From a checkpoint of a small transformer trained on Wikipedia.
Architecture: learned positions, no biases in attention or MLP.
Training: a variant of SOAP for these matrices, 96M tokens, 5873 steps.
Each number is 50 + 10 x the weight over its row's rms, rounded and kept within 0 to 99. Layers, rows and columns count from 0. The size before them is the row's rms in percent of the matrix's.

# k: layer 6 attention key, 64x64, rms 0.0907, rows 25-45, columns 0-63
# q: layer 6 attention query, 64x64, rms 0.0978, rows 26-45, columns 0-63
# v: layer 6 attention value, 64x64, rms 0.0809, rows 0-31, columns 0-63
# o: layer 6 attention output (transposed), 64x64, rms 0.153, rows 0-31, columns 0-63
k25 090:48 45 58 39 35 40 62 46 57 37 35 58 45 64 58 64 42 61 48 43 68 49 50 49 39 38 48 55 49 44 47 55 45 55 45 45 80 47 52 39 52 70 51 39 39 62 57 54 55 34 58 41 45 40 63 72 53 65 39 50 49 36 58 55
q26 091:35 51 52 47 61 64 63 43 42 57 47 37 62 77 51 44 37 61 42 64 47 33 57 61 46 36 64 46 37 44 51 50 57 38 27 52 36 49 44 51 48 39 51 35 55 58 51 48 32 39 41 63 43 71 41 46 44 45 47 46 54 49 48 52
k26 098:52 52 34 44 53 61 50 54 40 55 55 37 72 43 60 59 47 58 38 70 45 57 56 75 59 36 59 63 55 50 68 49 58 44 41 51 55 45 37 55 53 26 51 48 48 52 49 52 32 54 55 49 42 65 44 53 32 38 46 52 59 69 47 48
q27 098:60 49 29 66 56 46 62 52 62 52 36 74 66 42 56 52 46 49 42 46 50 40 46 48 27 56 58 58 34 44 59 41 34 52 47 34 48 59 47 46 30 35 52 48 38 58 47 37 38 66 41 55 44 38 52 50 49 49 42 46 57 62 54 63
k27 100:71 52 56 64 54 39 48 26 47 53 47 54 63 54 42 51 38 40 54 31 61 36 35 37 48 46 57 57 60 32 33 51 66 47 47 56 43 60 39 48 44 41 46 38 29 53 47 61 41 49 54 53 47 33 55 52 30 55 37 54 45 57 54 51
q28 103:48 53 66 62 35 52 67 58 58 56 47 56 38 46 49 52 37 43 57 61 45 63 70 66 45 39 47 45 40 47 60 67 63 43 47 38 60 49 52 61 58 58 64 39 53 51 34 47 49 45 59 43 48 30 42 67 58 46 42 57 37 37 69 56
k28 104:41 42 55 42 45 40 51 73 56 48 57 58 48 58 45 54 28 45 48 47 70 58 57 72 42 58 47 51 53 42 64 49 46 51 49 55 60 58 56 54 29 66 57 48 57 50 39 40 36 66 48 52 34 39 47 39 50 36 32 63 42 33 47 40
q29 098:57 52 61 43 46 52 46 49 44 69 53 41 52 58 61 52 57 67 64 45 60 76 39 60 52 61 45 63 53 63 40 36 50 42 70 58 44 39 51 46 50 35 48 49 65 54 43 53 58 60 52 47 55 57 41 61 29 60 50 32 60 60 40 67
k29 097:38 53 52 40 67 52 44 71 61 74 52 54 57 55 56 44 69 61 47 41 59 52 41 69 50 48 43 58 58 65 61 46 53 53 47 71 39 39 56 46 62 48 58 58 53 45 51 44 49 62 51 58 34 51 51 57 52 55 56 19 63 52 54 51
q30 092:53 57 46 47 35 29 39 30 63 67 57 50 56 42 48 68 52 59 70 48 57 61 55 53 31 61 57 56 61 45 54 53 47 49 43 44 68 44 44 54 58 51 56 43 58 36 42 52 52 55 57 35 44 45 63 65 46 47 59 63 62 37 30 52
k30 099:31 49 54 52 69 40 63 28 49 52 42 53 59 59 50 46 44 45 41 49 71 61 68 58 27 75 58 57 50 49 51 57 56 47 49 46 59 38 51 40 40 50 60 53 64 57 43 44 46 41 59 53 51 57 54 55 57 50 63 42 65 28 46 46
q31 103:66 57 48 53 49 47 41 56 43 27 56 31 43 37 43 59 49 64 51 48 45 55 54 34 44 56 42 45 35 48 66 58 51 59 56 51 45 58 63 59 56 72 42 38 51 44 33 38 50 34 52 39 31 53 54 41 42 32 48 59 36 41 40 41
k31 107:59 48 50 49 51 54 51 55 25 38 30 41 51 31 43 35 56 54 39 54 53 60 65 48 42 67 52 48 29 48 69 29 55 47 56 54 51 54 51 59 38 71 47 55 56 66 52 48 55 40 39 45 44 50 45 39 48 42 58 53 29 54 51 54
v0 107:42 47 60 58 46 30 29 44 33 50 51 45 41 61 50 53 55 37 65 56 41 45 54 43 57 72 34 38 44 46 50 54 53 35 35 54 60 60 48 35 61 58 62 47 46 38 64 57 58 51 59 52 66 42 40 40 38 66 55 38 46 38 51 59
o0 107:40 60 42 38 61 60 60 65 60 66 56 46 56 50 55 38 46 63 36 48 59 66 41 62 46 30 46 48 55 69 49 54 49 47 63 43 39 39 65 59 46 41 51 53 52 41 40 51 56 42 38 38 36 63 64 68 45 32 50 51 58 61 43 37
v1 106:46 58 39 48 64 49 58 44 28 52 55 51 40 59 47 39 60 53 53 51 69 38 36 49 54 52 43 44 67 46 47 64 51 36 59 35 60 53 39 37 57 48 49 27 46 69 46 58 61 79 59 49 45 48 51 55 51 33 55 52 59 47 51 35
o1 105:56 43 40 62 27 53 49 56 61 39 42 35 59 41 33 44 35 45 43 54 30 61 49 43 51 40 59 50 39 49 52 32 54 63 49 57 42 57 56 48 43 49 63 69 58 38 48 41 56 40 40 50 39 53 48 48 35 76 48 61 51 66 57 55
v2 094:38 62 35 39 54 71 49 39 44 33 55 57 51 42 50 58 72 32 46 48 49 65 63 39 60 46 60 46 46 41 64 48 40 61 56 44 64 52 59 59 64 56 49 45 53 55 42 42 42 56 32 75 42 49 41 42 45 41 61 46 52 43 55 39
o2 105:60 15 56 47 45 34 48 64 51 58 53 48 48 51 64 46 37 63 48 59 57 38 29 57 39 53 39 50 65 63 49 44 50 46 44 52 43 56 31 37 42 45 54 55 38 61 56 59 62 46 62 33 58 51 55 44 64 60 37 51 45 48 53 61
v3 104:47 49 70 55 46 41 47 53 32 56 64 40 26 46 50 53 55 45 61 52 41 53 62 47 59 44 65 34 76 55 57 47 70 40 63 44 49 59 66 60 54 55 55 44 31 57 41 53 59 53 60 49 54 53 46 48 44 44 39 62 37 66 49 52
o3 113:67 62 45 37 40 52 59 57 62 51 47 54 67 54 55 39 42 46 46 38 59 65 42 47 37 56 34 57 32 41 47 47 42 59 43 53 63 49 16 43 48 51 51 59 69 51 44 36 37 49 27 53 51 49 48 56 43 58 62 42 43 41 47 51
v4 104:52 48 52 63 49 48 41 44 50 43 45 55 51 46 53 35 48 35 44 34 59 46 41 39 62 44 58 50 34 42 69 39 58 43 59 35 54 42 39 55 52 49 46 51 40 48 28 28 38 40 40 66 43 67 37 56 38 56 41 50 45 25 43 39
o4 094:61 55 43 40 46 67 63 55 55 45 58 29 37 55 50 59 60 64 57 55 41 62 56 47 44 48 41 59 67 43 49 52 42 65 47 54 54 51 47 58 47 50 58 59 41 63 68 60 60 43 58 50 73 38 39 34 66 60 54 46 31 61 62 58
v5 100:37 56 33 61 37 47 50 54 65 45 54 45 55 64 68 54 56 50 57 60 40 41 64 57 50 67 45 55 56 49 44 36 46 31 54 66 63 49 56 63 66 63 58 60 31 40 44 51 37 35 47 42 57 52 58 37 47 58 60 63 50 53 63 41
o5 101:53 45 77 38 72 48 53 52 51 67 55 62 56 45 52 58 44 47 42 45 56 41 45 47 52 31 57 60 45 60 57 67 41 70 54 47 29 45 42 53 48 47 37 42 65 56 54 44 56 57 38 48 55 49 45 54 70 40 50 28 40 48 43 62
v6 101:45 47 54 45 63 49 59 38 61 60 50 42 51 39 45 44 51 67 43 37 69 47 46 53 50 57 34 34 49 72 60 68 70 47 54 49 54 56 61 59 48 49 65 58 40 49 30 45 53 67 42 54 41 41 65 65 51 52 45 59 55 63 66 42
o6 094:39 55 40 50 33 48 57 62 41 31 56 59 42 42 58 51 53 57 44 62 35 43 38 55 45 50 68 65 41 30 45 34 34 46 47 43 43 42 32 53 57 55 44 48 59 53 75 49 63 42 59 48 52 49 45 39 38 47 57 53 57 51 28 59
v7 100:60 57 43 47 37 53 42 60 49 64 44 52 59 49 44 51 35 50 49 37 51 54 65 30 50 63 26 62 60 50 49 35 63 58 54 65 54 54 50 45 48 60 49 64 58 59 50 65 46 56 59 67 53 65 77 52 66 48 44 42 48 53 34 43
o7 095:49 46 61 55 62 64 44 58 42 37 51 50 55 68 47 40 75 41 48 55 43 47 50 65 57 50 79 34 42 61 54 64 53 53 42 48 49 45 46 46 59 53 52 36 39 37 60 46 59 45 60 35 40 46 30 50 37 43 47 47 54 44 63 67
v8 091:61 66 56 50 35 58 59 57 36 55 71 55 43 42 45 45 56 50 59 41 47 47 62 49 66 45 38 61 66 48 64 61 42 42 55 46 55 47 37 48 50 50 50 64 52 37 41 68 39 50 65 35 51 41 53 32 63 59 68 71 55 49 51 58
o8 094:52 31 52 46 58 40 56 39 36 51 37 54 62 56 44 57 40 41 45 49 52 59 41 44 24 52 58 56 55 56 37 43 61 79 60 45 54 46 56 48 37 47 58 31 46 64 61 44 59 44 45 47 51 55 45 74 41 32 42 44 40 55 45 50
v9 098:57 40 47 44 35 47 48 46 51 71 46 41 59 57 52 64 52 44 55 63 46 35 43 65 55 48 48 62 72 30 47 39 61 29 48 47 42 46 42 36 64 38 43 62 68 50 41 66 47 48 39 42 45 57 63 36 41 54 50 55 61 57 44 60
o9 112:45 55 70 57 56 55 49 58 63 27 63 40 50 57 54 48 56 46 49 52 51 47 64 43 46 42 56 44 36 58 48 54 46 60 52 56 42 58 51 50 35 60 43 32 38 57 66 37 29 64 51 37 50 42 29 68 61 43 41 47 54 43 67 39
v10 095:31 43 51 62 63 39 42 65 55 39 50 54 57 51 36 62 63 68 46 42 66 45 49 33 56 48 51 47 57 61 49 59 43 39 41 37 48 47 52 53 26 40 56 50 49 44 61 43 62 48 48 45 49 46 40 48 51 57 53 64 60 86 45 49
o10 095:65 56 35 47 47 55 63 34 41 46 40 45 41 38 55 58 40 38 56 56 36 46 47 47 42 50 44 66 42 45 55 54 35 67 51 66 48 44 57 52 75 50 54 50 47 60 45 35 50 45 47 45 50 51 54 51 47 48 49 47 56 07 58 46
v11 102:57 44 35 38 37 41 48 54 49 37 69 63 61 38 53 41 51 51 46 46 61 66 52 34 53 62 64 61 45 51 59 67 48 73 48 56 52 60 49 53 56 61 41 58 47 61 44 53 35 61 49 61 34 56 56 64 46 54 52 35 74 51 43 48
o11 096:57 60 62 53 68 57 58 50 47 46 33 46 47 61 53 48 51 66 59 59 38 44 51 56 48 39 50 35 44 63 35 38 58 34 31 46 46 58 52 48 43 42 67 68 78 51 42 62 67 48 55 46 46 57 44 50 44 40 36 61 41 40 57 47
v12 114:57 40 48 67 50 51 31 47 52 54 63 56 52 42 48 62 51 48 37 70 26 43 51 54 58 46 31 47 25 54 61 40 37 53 41 58 24 67 40 51 57 64 43 42 37 54 43 59 43 48 43 55 48 42 58 47 61 53 47 44 63 50 52 52
o12 103:26 53 49 25 46 52 57 69 59 42 40 49 59 52 49 53 59 35 54 42 64 45 43 52 43 51 58 52 73 64 31 49 55 54 58 53 64 41 67 51 64 44 54 53 63 41 54 35 51 54 58 49 49 53 46 31 61 41 50 48 47 30 51 43
v13 102:25 62 54 55 51 47 46 54 49 63 46 64 38 47 54 39 58 54 62 34 47 53 57 43 39 57 54 51 36 36 57 41 48 50 44 46 45 72 57 23 55 36 67 48 55 32 42 43 62 33 33 51 47 57 46 53 51 47 46 54 38 46 39 47
o13 108:74 43 42 64 59 47 56 47 47 41 30 31 67 61 47 67 55 50 40 63 53 48 42 47 46 51 55 56 59 58 48 69 60 47 51 56 53 25 41 73 56 59 28 53 56 52 63 51 42 49 54 54 54 42 58 42 48 56 53 55 66 51 54 54
v14 113:60 51 41 47 46 34 56 59 52 37 44 59 63 43 41 51 45 60 48 52 53 58 64 55 49 50 57 55 50 38 62 45 29 80 54 39 51 69 69 48 54 45 62 60 58 61 60 38 61 51 50 58 52 49 62 49 75 47 55 46 42 70 43 48
o14 111:46 45 51 39 55 60 39 28 58 58 56 52 36 62 54 57 52 45 48 55 46 52 39 35 34 53 60 46 49 68 28 54 54 36 25 57 42 41 51 48 52 49 46 50 60 46 41 60 32 47 39 59 53 58 56 38 30 48 41 53 68 37 62 59
v15 094:70 49 49 52 50 43 60 51 42 57 55 45 37 48 42 43 55 61 42 48 41 55 56 60 41 62 54 48 37 58 42 66 52 48 41 28 62 50 51 57 61 46 60 38 53 51 50 46 42 44 55 36 64 72 61 37 60 54 24 32 35 33 54 57
o15 098:42 71 35 62 55 51 47 43 73 56 24 53 53 59 46 47 47 43 58 38 59 55 37 38 45 43 55 55 46 47 62 33 48 46 59 52 40 48 54 31 40 58 43 62 50 48 57 63 68 63 47 54 53 28 53 56 40 41 62 57 53 63 44 52
v16 106:27 44 37 55 63 71 66 46 54 47 35 41 49 57 45 49 64 48 46 61 56 48 59 57 47 43 45 64 44 38 47 51 57 58 24 58 57 65 47 63 60 48 54 48 32 56 71 50 57 52 53 47 76 46 54 56 40 48 47 47 62 44 60 51
o16 102:70 58 59 51 60 49 50 58 51 59 63 58 59 47 46 52 40 47 57 52 44 52 49 52 67 64 55 33 46 63 64 49 32 52 70 41 37 39 66 39 51 53 52 41 60 58 25 57 46 49 53 56 47 58 46 29 52 62 46 38 39 69 45 49
v17 110:30 35 48 27 62 46 65 40 47 57 75 51 43 40 55 50 44 49 40 64 48 45 36 52 42 49 44 53 56 46 49 48 35 53 68 50 53 61 38 45 47 46 45 39 50 46 52 53 45 69 36 64 36 44 45 55 70 54 72 61 51 53 47 47
o17 109:66 52 52 70 46 46 29 68 48 30 39 54 52 54 33 55 52 58 52 36 43 40 58 49 40 58 31 62 46 57 47 37 49 56 39 78 52 49 61 60 55 43 58 48 49 54 44 44 52 36 40 54 61 44 58 47 41 46 44 32 50 39 42 42
v18 110:49 50 51 35 30 53 43 45 43 58 62 49 41 31 41 51 44 40 59 50 44 55 36 47 45 25 61 46 66 39 33 36 68 25 58 47 55 46 39 59 35 55 59 39 49 56 39 49 45 65 57 55 46 35 48 59 53 55 62 41 47 49 51 46
o18 112:47 51 57 60 59 44 57 78 62 42 49 29 54 55 55 43 52 69 49 57 59 57 55 58 52 63 37 44 39 39 74 59 40 70 45 54 44 58 53 46 66 55 50 51 48 41 62 48 42 42 43 34 44 62 58 46 46 36 46 71 45 53 53 53
v19 102:41 55 56 46 54 47 69 48 59 46 60 43 56 52 65 38 43 41 49 40 61 42 51 47 53 56 54 56 26 62 59 70 49 45 70 54 60 52 43 55 59 56 59 40 64 81 51 52 62 39 55 57 41 59 58 54 61 64 54 56 44 47 35 65
o19 116:56 29 48 55 40 74 40 42 41 51 37 57 55 53 45 52 49 47 34 40 40 65 58 54 48 45 43 60 62 47 61 31 51 48 29 53 54 49 48 46 35 45 54 62 42 26 56 48 55 65 56 55 63 29 35 47 39 46 39 47 52 54 51 54
v20 092:44 56 34 42 53 53 61 38 60 55 56 53 70 66 60 51 47 48 42 50 64 45 63 51 45 59 35 37 52 37 56 51 66 34 46 67 44 45 59 35 55 56 56 56 27 39 40 38 55 69 50 49 34 42 51 40 45 38 41 45 50 43 37 60
o20 105:57 37 58 57 40 56 39 75 54 43 56 39 41 37 41 46 71 50 47 47 46 52 32 48 57 40 52 46 48 68 45 56 40 51 46 27 47 58 43 52 47 54 42 43 79 56 63 62 49 48 45 61 63 56 50 60 51 61 62 46 50 53 57 30
v21 100:55 48 48 48 40 38 54 63 50 54 58 50 49 61 38 45 43 72 56 40 28 51 40 34 66 61 43 64 44 51 28 73 42 56 51 49 36 55 39 52 46 45 61 48 42 43 42 47 52 61 54 55 36 47 45 43 56 43 49 76 45 55 63 64
o21 111:60 52 64 48 64 53 47 40 38 45 47 56 47 52 57 56 68 38 44 48 60 48 68 53 28 55 65 42 50 50 64 37 46 57 42 62 74 64 57 31 47 39 44 46 65 46 55 55 49 34 39 40 59 48 51 60 38 45 43 51 63 58 38 37
v22 097:56 50 45 48 67 64 45 52 58 61 45 64 46 48 74 50 73 50 38 43 59 46 36 43 46 61 44 45 51 44 45 37 35 67 50 52 33 60 43 57 59 56 46 64 50 42 41 58 56 61 47 39 56 65 46 30 50 57 49 36 39 49 66 39
o22 091:32 40 48 53 28 34 44 46 40 49 52 49 48 56 26 57 30 56 50 58 39 42 59 55 44 37 50 47 43 55 52 53 61 30 44 49 47 43 60 49 32 47 45 20 54 55 61 54 40 47 30 56 48 46 44 59 60 45 55 53 52 57 48 68
v23 095:60 53 58 45 59 36 68 35 45 54 53 52 66 43 45 45 41 61 68 58 44 42 52 53 48 44 49 54 60 65 67 40 53 47 46 56 53 56 48 34 48 55 40 46 34 58 68 43 51 55 66 59 57 57 44 44 49 40 61 42 42 40 23 26
o23 121:42 45 52 53 56 63 39 65 49 59 61 52 34 54 44 31 44 17 39 39 59 61 53 58 56 61 52 60 39 30 40 50 51 60 49 48 59 51 57 67 54 42 55 44 60 47 42 56 57 49 59 46 50 47 59 58 40 66 37 49 59 42 62 69
v24 112:53 53 30 51 75 36 38 57 57 53 44 37 61 48 38 47 50 51 71 43 35 43 58 39 50 61 44 45 50 51 51 49 51 40 34 67 59 41 62 56 28 57 40 38 52 47 65 49 61 48 53 44 64 47 34 57 67 43 43 54 57 42 52 58
o24 126:44 56 74 58 46 59 57 54 41 53 46 68 38 52 67 58 35 50 34 63 76 62 53 58 54 50 57 60 43 38 36 65 40 43 58 44 42 55 52 49 71 49 60 58 54 57 39 45 41 48 53 50 45 43 61 44 37 63 51 47 65 57 56 37
v25 104:60 53 49 49 42 69 67 58 58 65 49 59 58 45 59 54 60 45 70 62 48 61 54 51 36 67 34 49 56 30 64 54 54 42 49 35 49 56 45 58 41 44 48 55 36 61 59 44 50 42 38 61 58 53 35 64 27 50 41 47 38 47 58 45
o25 110:52 55 41 56 68 36 35 43 55 47 58 27 44 60 51 38 41 64 34 35 45 52 58 55 59 39 64 58 52 64 70 51 52 54 50 64 49 37 35 42 54 64 38 51 64 56 44 55 65 49 55 50 40 50 57 46 66 47 37 43 41 53 32 53
v26 105:57 48 29 53 59 33 60 63 57 54 44 55 59 65 41 50 58 52 60 39 43 54 58 53 42 35 60 35 43 51 39 47 37 41 53 54 56 48 58 26 51 55 51 60 64 50 57 50 51 50 52 54 71 43 59 52 48 43 21 69 55 51 32 51
o26 104:47 37 58 52 50 52 49 28 57 48 39 38 51 31 62 52 53 61 41 70 67 58 44 42 59 57 52 54 47 44 49 40 66 40 57 35 33 51 63 68 60 38 47 58 57 45 47 58 36 56 67 45 43 54 33 59 55 61 51 31 43 52 60 54
v27 096:40 33 38 45 41 55 59 44 67 52 52 52 33 43 54 27 54 60 60 34 59 44 44 53 45 51 64 31 46 59 56 49 40 53 46 51 38 42 50 56 57 30 59 44 52 75 50 40 47 60 49 58 37 30 63 57 50 45 67 53 52 52 50 63
o27 094:51 63 44 42 75 30 55 54 52 41 46 46 56 43 46 51 44 53 41 59 50 45 62 40 46 46 31 52 48 26 35 42 41 51 40 56 68 50 52 43 42 67 48 53 37 35 54 60 54 45 49 64 61 66 44 41 57 63 25 46 59 52 48 49
v28 113:61 56 53 32 52 53 30 58 44 54 41 44 47 43 56 53 45 33 59 60 43 49 41 44 44 54 53 51 26 46 75 55 62 44 34 45 54 43 56 54 60 47 44 53 39 47 53 40 59 28 40 43 74 54 49 49 60 49 35 54 57 49 72 43
o28 105:37 60 49 61 41 28 62 44 49 57 66 57 59 66 59 55 52 64 52 62 57 54 68 57 51 49 50 56 71 42 27 55 26 51 61 51 44 51 46 62 48 48 48 61 59 48 62 51 46 62 51 62 41 30 59 60 55 47 63 52 44 47 44 55
v29 097:58 34 53 35 65 59 51 52 45 47 42 58 56 40 65 56 57 45 41 51 40 64 62 49 53 49 48 56 55 46 50 44 43 45 59 44 37 65 55 58 39 65 54 60 45 75 47 38 60 36 57 76 30 39 43 55 64 51 50 61 59 61 39 59
o29 093:37 51 39 64 27 52 62 44 46 51 57 47 52 52 50 44 50 47 51 57 61 40 53 54 51 50 52 37 38 58 54 50 52 47 42 59 65 48 59 34 48 35 58 59 62 43 43 66 44 67 36 32 70 62 46 41 47 47 57 34 22 37 59 51
v30 092:63 58 59 42 52 25 47 49 52 52 36 51 51 58 39 55 46 50 48 49 50 59 50 77 54 69 54 73 65 55 40 31 49 44 38 35 62 55 47 44 49 64 51 51 62 44 35 46 60 51 32 55 65 53 34 55 49 44 52 53 40 47 52 55
o30 091:55 60 54 54 52 60 56 54 40 61 51 42 56 53 52 32 43 41 52 49 43 37 41 30 41 37 58 34 34 33 48 69 62 45 61 73 48 62 63 42 49 37 41 68 46 56 69 47 38 38 57 45 41 40 62 53 41 49 49 45 51 56 44 52
v31 102:36 57 47 60 55 55 49 56 50 62 50 52 51 63 58 65 48 50 47 58 56 55 41 47 62 59 48 68 55 38 43 61 58 55 47 56 52 17 40 44 56 35 48 38 38 52 58 67 38 34 49 65 38 40 47 50 53 70 35 40 50 45 33 43
o31 106:63 46 43 52 55 52 48 39 61 49 43 39 50 53 54 39 44 42 50 40 51 51 58 50 36 42 47 52 62 69 62 52 32 45 60 55 49 78 50 67 43 64 55 58 64 28 46 39 61 51 53 26 60 60 55 52 50 43 61 55 44 47 66 63
q32 106:64 53 62 71 56 61 41 54 38 44 46 44 31 32 38 35 42 52 31 57 37 36 47 53 45 46 71 49 46 51 68 59 45 53 60 55 45 54 36 53 51 55 58 37 72 46 48 47 41 39 32 56 57 51 55 32 44 44 51 45 52 50 50 51
k32 112:52 43 37 68 35 45 41 34 38 42 40 34 53 34 50 39 43 55 51 37 30 45 51 48 47 52 44 62 40 56 65 56 50 55 52 55 45 49 51 46 41 65 47 58 67 33 39 41 38 37 34 53 42 55 53 43 30 42 49 37 60 40 58 64
q33 102:59 45 46 53 47 52 69 54 52 39 68 32 65 52 43 53 61 61 60 35 36 43 34 51 50 40 39 42 53 44 60 48 32 64 46 49 54 46 42 41 41 33 52 50 31 63 50 45 45 46 49 67 51 62 45 39 31 44 47 52 61 56 40 31
k33 105:63 63 45 45 48 53 53 42 36 41 43 33 63 59 54 62 61 59 38 65 38 52 50 36 49 44 66 46 47 52 57 41 53 48 37 49 53 60 35 53 53 41 52 64 47 51 64 62 61 50 49 50 52 74 69 60 38 61 55 47 47 71 47 70
q34 111:35 50 39 50 64 65 57 48 21 59 68 33 50 53 53 52 66 57 55 59 34 57 46 62 54 51 63 52 48 57 58 44 46 32 35 54 33 46 41 58 45 54 50 38 63 40 45 47 59 53 57 43 49 60 60 52 30 43 42 55 59 59 37 45
k34 116:41 42 52 69 54 50 65 58 44 61 67 55 60 49 40 33 56 60 61 49 37 38 61 53 66 65 37 44 40 50 61 47 45 48 39 67 31 61 32 59 40 42 46 43 58 40 48 52 55 52 44 54 40 69 60 59 39 52 54 60 51 49 37 38
q35 113:64 37 46 59 43 49 30 60 54 57 44 54 34 48 61 52 50 63 32 44 40 45 52 50 37 44 61 54 57 38 60 58 62 45 46 54 54 76 34 52 43 67 55 33 43 60 59 46 61 34 45 52 37 58 56 49 30 50 41 59 57 61 59 50
k35 105:75 53 41 57 38 49 70 21 37 50 35 65 43 41 65 56 45 66 40 50 31 56 58 45 45 38 43 45 43 41 50 52 50 55 31 50 62 64 43 57 37 67 37 45 49 55 56 56 53 51 38 55 48 50 47 55 52 50 42 61 49 53 55 45
q36 100:49 57 59 38 51 55 42 59 63 51 59 25 61 34 43 61 52 59 59 55 58 57 41 46 66 68 48 38 39 64 55 30 62 38 59 44 29 27 57 62 57 49 53 48 55 49 43 61 52 49 40 54 44 58 41 41 46 45 53 39 39 60 53 55
k36 119:36 48 46 49 47 49 49 50 52 35 44 26 47 50 36 42 55 56 37 48 54 57 35 30 59 63 38 43 54 51 50 40 72 46 56 35 30 40 61 51 39 34 67 50 38 52 46 66 43 50 37 61 41 65 44 52 35 54 49 58 50 61 55 51
q37 097:37 59 69 63 50 38 56 57 43 42 48 42 60 63 56 61 52 47 59 55 61 73 50 53 37 52 37 59 65 50 32 55 43 44 39 61 59 51 50 37 71 43 38 56 48 38 49 50 31 51 43 48 38 32 38 35 53 40 44 41 55 47 56 41
k37 088:27 51 51 64 49 41 52 80 69 61 49 56 54 41 53 58 34 43 45 56 55 50 42 71 42 57 57 41 42 58 57 43 64 64 55 53 58 52 38 41 61 39 68 46 48 49 48 35 55 43 49 61 36 49 56 43 61 54 42 48 40 48 39 58
q38 108:39 42 50 37 53 65 40 54 51 60 58 53 60 46 55 48 61 27 63 43 47 70 45 65 54 67 53 48 61 58 45 48 47 47 55 50 41 47 56 60 64 61 56 50 48 36 70 49 58 55 61 35 78 54 68 58 54 64 49 39 41 58 52 58
k38 123:31 38 63 56 51 54 49 60 67 50 49 52 46 61 43 37 51 36 41 50 58 43 48 44 63 61 28 47 49 52 29 41 30 49 53 44 40 33 39 48 61 66 50 43 47 47 49 49 67 71 62 55 64 51 51 46 43 51 53 65 45 64 59 45
q39 099:45 40 44 55 36 40 46 37 65 52 53 55 60 40 39 43 58 36 25 37 37 27 41 30 32 52 49 53 53 45 49 32 51 43 49 48 56 50 53 38 70 38 60 51 68 56 42 47 49 51 37 55 59 51 39 37 57 46 47 60 48 51 58 42
k39 095:53 57 42 61 51 40 51 14 34 43 39 45 55 59 48 49 58 40 46 57 39 60 51 25 31 45 51 44 35 48 43 41 66 46 53 50 64 38 61 42 59 38 39 58 48 59 41 50 51 60 41 50 46 51 48 51 61 64 41 38 56 44 57 54
q40 098:40 63 60 41 56 60 62 54 49 68 48 35 61 59 42 60 49 51 42 57 73 58 72 35 39 51 51 53 53 50 38 59 54 44 54 46 50 55 68 56 73 42 46 55 50 40 53 55 59 45 64 48 43 59 47 63 58 40 67 64 39 45 62 35
k40 083:35 51 40 46 42 48 53 87 62 67 59 50 51 52 34 45 59 50 54 49 55 54 46 69 40 58 40 49 53 56 58 46 52 47 37 61 56 35 66 62 61 43 58 29 56 37 55 40 64 44 56 46 56 61 50 55 60 48 51 45 50 41 51 36
q41 113:68 38 34 37 50 36 54 55 56 46 48 53 45 39 54 55 41 51 42 44 49 28 48 60 24 44 36 68 42 47 52 37 37 70 53 54 62 61 40 35 42 48 62 36 50 39 42 53 49 46 52 54 41 39 46 53 55 52 31 55 46 61 53 57
k41 085:70 42 31 54 38 48 36 20 45 41 37 63 50 55 50 63 35 59 51 45 64 51 63 34 28 45 57 52 45 38 38 45 54 44 33 57 56 58 40 46 44 39 38 53 40 52 44 49 40 54 49 48 54 46 45 49 48 58 42 41 44 58 66 54
q42 112:59 53 65 50 45 47 41 51 43 47 27 47 46 48 36 42 42 50 47 54 52 66 33 53 51 45 57 43 63 58 30 50 63 44 58 61 47 56 54 42 47 63 39 73 60 43 59 58 46 37 63 60 69 45 47 45 50 60 49 21 53 61 46 50
k42 101:52 53 58 50 45 48 46 72 71 49 48 35 37 39 49 46 61 46 43 48 51 60 37 75 58 37 40 51 43 58 44 70 45 49 78 54 43 52 38 47 60 52 48 46 56 52 49 49 54 41 50 68 45 30 54 42 44 59 55 53 57 42 70 57
q43 096:56 55 54 36 53 43 37 44 64 27 55 70 47 33 52 52 66 49 54 52 52 37 48 54 61 57 43 55 52 46 28 32 50 51 45 40 64 61 67 57 59 48 50 54 28 61 45 68 52 65 52 56 48 57 51 54 47 61 54 43 60 63 58 61
k43 095:42 45 53 38 53 42 39 33 43 45 55 62 36 74 52 54 40 61 49 54 40 49 47 42 62 51 54 58 61 42 32 59 58 48 60 39 52 51 57 43 62 53 42 54 40 69 54 54 37 52 55 47 64 48 49 52 49 89 49 44 52 67 52 54
q44 136:49 49 55 58 47 66 51 61 52 44 37 44 46 67 48 44 44 56 46 50 59 58 64 65 33 50 42 38 49 48 33 70 71 54 55 41 58 70 54 64 49 74 49 54 72 58 44 40 53 46 49 43 66 31 46 61 53 46 58 51 52 46 54 42
k44 104:59 38 53 44 35 57 49 81 49 53 46 51 48 49 44 55 46 49 52 44 46 55 59 80 31 55 45 40 54 56 60 56 59 58 52 47 64 46 44 62 39 65 57 55 65 50 37 38 50 57 57 58 55 27 55 46 61 44 35 53 50 31 51 43
q45 099:51 62 56 33 50 58 51 49 54 47 48 45 68 57 51 55 59 45 69 43 67 34 56 63 54 34 52 29 38 52 46 56 66 42 39 57 38 35 40 52 27 53 46 51 63 41 38 59 35 62 60 45 55 67 45 61 56 51 53 46 50 49 40 58
k45 100:63 47 51 36 51 50 44 54 52 46 61 38 64 65 45 45 63 46 59 34 60 40 46 75 59 54 35 50 39 48 52 51 38 43 46 33 49 40 36 59 34 33 67 46 48 40 43 45 24 49 38 45 47 58 43 59 55 38 43 52 65 51 57 46